Weights of a small transformer language model: 18.5M parameters, RMSNorm before each block.
Each number is 500 + 50 x the weight over its row's rms, rounded and kept within 0 to 999. Layers, rows and columns count from 0. Numbers have three digits each. The size before them is the row's rms in percent of the matrix's.

# layer 4 attention key, 320x320, rms 0.0773, rows 151-172, columns 192-255
101:550578567401579438551559529557535510476516527464456551586417507461488422481607479497504513432487533461477425479473439423548565482490341570394508524511428531495500409491506496537511476565493547
099:550552434451396481446480497536488479502462572545519589547569429555499452491507604477465505503555548458524483499579444458519544486540530432531509497391423527575500495554487471513531414485495486
100:518553455548507504426531453449544453487454495405486438484463429502456529536480538418520560533512504481556531505541426482479502484484492482554548504642493511456558453479513536577547399427520430
107:565527590404483346495495504507520485542491512416460471488495460519476549532489428490394532446412527531512473508514560529602536429561494409445452588454563581541518467563572483492456443580517497
098:472527529516554459419463529534624470476427555485531519530481564511507458543457472503420476532519525523562486603456587512545498492475441598514439543511446464450420463549554463459504508474555429
104:510538502469490510519483575498569480547437499577470534533438486530541446576501510538564501448529488469493522458454510556596443505474533516500466566441502597559457513538505604521586542541474520
101:451518491531549535517610439455522492465468431552496522557520490520474519476609447450483483431480520478459489614550402561484502454417423462372568492478547471478553445518528530540498486459588482
096:497395451485501432586514507481507446503457557534467514426515477503449492454443569537445502564471471585411494509535528522528466491573466572447464609528496502521516499470505462542442448527542544
099:466550433504510447508555454576512562552536517526437504437455504455518549443522470550558473414521602434496561501523596446522504443485540447560468567428517469564491435486454533527500504438460497
093:593494475519600473572503555476533504545473512524528440526547579503449552499493489492486464461603587526426464622496486555471553500536559444520496544589531582506488477549552527483487458595522462
095:504543579536432468490469528495502426536429550498529521536440519445493446472459537515503540522548576565537472501562475543494422462438513496533605503526554496523486479543555525479517451518391496
089:441542514481558492545656554496490524595492548525491521502426512549408536526513503526522460476571509560417423488511572426441433568458580539475495513524549546452436480558465466619510538403490463
095:466512452473472539495548446511438493541425542419500440444504554469500368446490531447512442489558530458504496429519568440468387484577517480573493582510503573430483541481508488466563480550488473
099:476522433546505515556525513516533557452527586533502457511573530536552603432430527524490535574462494468463560607506484501526477506478528508552508505461577604532500538475513597465566483477470568
096:446559491557472565580551539543471559499529541518510567474619502538482616535433488454491504518488557421389402512583435573487488486576533511495507404484550508459560437468473521461514545442525520
101:520461468523526484431547531578409470446597520453476511503537486542542568490510456465400515569513454543476468518454548535392547546410587516506437471582484528604417478559479456510495502458578485
103:448469439597548532433544512543542499519414553485411519565518525548526494485464431455578537458512465543545477513467491514457408522452495479402476550459489531527497493516481492554517510492584520
102:448466476463574486514422488484518512470547513445422484523545492560436579534461437496520490483536470470437521493438434516528489480505559507495540542488400543431458547512487512529474480479472459
095:496557510575534560484377584455557492493514463522553478479424445499466489466419621397459481535448432460450562440491424454491440426485517458462484571498513526473426455572488472452561463434460503
098:446446452476511447495528491569520486457531517540522564530494453493481530433500559529522477489494504345520460525469442517366488610504502420537599549547507547515525451497499487529443437511559497
099:533557448521540380481354404577478456510430463565486535495456515368469457500458540539469449520547599484585497542534427476505503542489556486503504380426444447444574456572510519558524533493559516
100:556455491479533474461444590525518535579443511445520440484614386545490532477564455481554513540529526457528469490542482506426406578545438464371526546387428548469526563561465455399442546431535499
# layer 4 attention query, 320x320, rms 0.0755, rows 152-172, columns 192-255
098:617603509504467429521482478479547457472509436526508426439536552523452393525493538539582348493367449374555480550490502469519494472483483497571481539554548572504521541518567469544492514547551430
103:488493466449576479661480472490470503484550568386494570419529459460488554502608471532610516538500455450605462436486430536454443455500458451557490552523519376430520482483443485495470413520488584
106:484558415502510449506547483486484478537504462504486536449441583537433538546461438454514520382447507470431539467543519461573549486512480485554582446455404615553463461573500484495452484537537539
100:450418494497455506526508476532471609447491550492518511547535530463513484433491464507411430482420505524528487508494501458507421536485456482595581553544494502558464507567632543511468532593566453
103:496516492484520519604454540519505390549473475447503508578521417478526570527452505496537496427484421470493527575532471566546487528428597491354558511488523480426523503487645530484440549534443462
105:446466591515432524568497478523669452467426481504472513493498507567428570519613462491604522584461487534548546501531482452585465646465541461519474526537486495545363500488392536513515516574555460
100:443482485500470486494540518493475492539500560507504576485508399574578577469565549523570543440505431521552554422537531491499569544538503582535581484519457507562465477440500500505378495543504494
106:447583593507435541449505510503549505544540407539504603413615589460487520494450554525563444525454444546588440498573434459517498540577526548447451541548462548438583521465514512475467406496566519
106:502494520475503578452474575437457458440582414450496391488497545505562496480575464455519465524340466378421516437506598508520516464438448512396555473558601478492503475588545507452533486550675431
093:388414457507536550436481577497517477542456509538593440429440554520510574564504463552496504482469566454503479510470559468483556484537458493502505554443553435473523567404464508590555553464515518
094:467467513507556497481475513445444459510495507457530507478509545461579535454551574438542550445451480429526574573561473508548491472595473511457377516509508506512481531454487480488446565556526443
092:541570509568575483525513501629626613493497421439436481416506454459470509410640480509569454493550545524537528507444539470563555507525523500485475524425433511501448518546470439527514447503521513
095:523540520505571484498459516493428551547536490373454435438590529496544467450579529494555504503520598558505528468563495482563450417486510459453377485514521576489561486513545522473482516385487451
099:448402543462531491491488523417520470462466492554408506543510609462503492543514539445454477482503532506454535470446435454545500493537539479433623546523548514508457527593421545462430573600529453
090:644463508525502499522493487477519483526616517424506418437402358508560541516595536476586619481463433525480468436496492556586378433526487503453456576507457518529470487518437490522419496540603502
101:430531563462536500514426514433534528536555519583534470526439581558494527608460519589484518547510605449603482515540530501550480519510507547486455542440518463577581498495507485536522548647467584
091:559438458545407439424519439495484498509521495488512559583555463481403536512503479461544552507606505520547530557473457540557476430449417501490454495539525472525531471476549517528583500446470530
095:503560580535437568483587488405566524453519525440529529559452551503469522436486544516499464464522448526489398478431527511508503441487448497455515496524425395549492426517424371547501512492520479
101:459438548454472435439540493439512530454424488471477504560502584541547556427456470523446451450493499493472538505445479398523421526511436513509449599537445533533413433531513411493499599504535469
105:576543452497555580489557559542488537543537514581520439475579480511439472491478454507498493438464545477513386421466546534498488445498481546448626494451439569473488574493464489525634521545550606
100:532495483520515446468564460413454527609513542553528484566540553529507525580534503424533389583507440422475517477523505404488539541527407536484466473520518475372544421487502520584485500487457460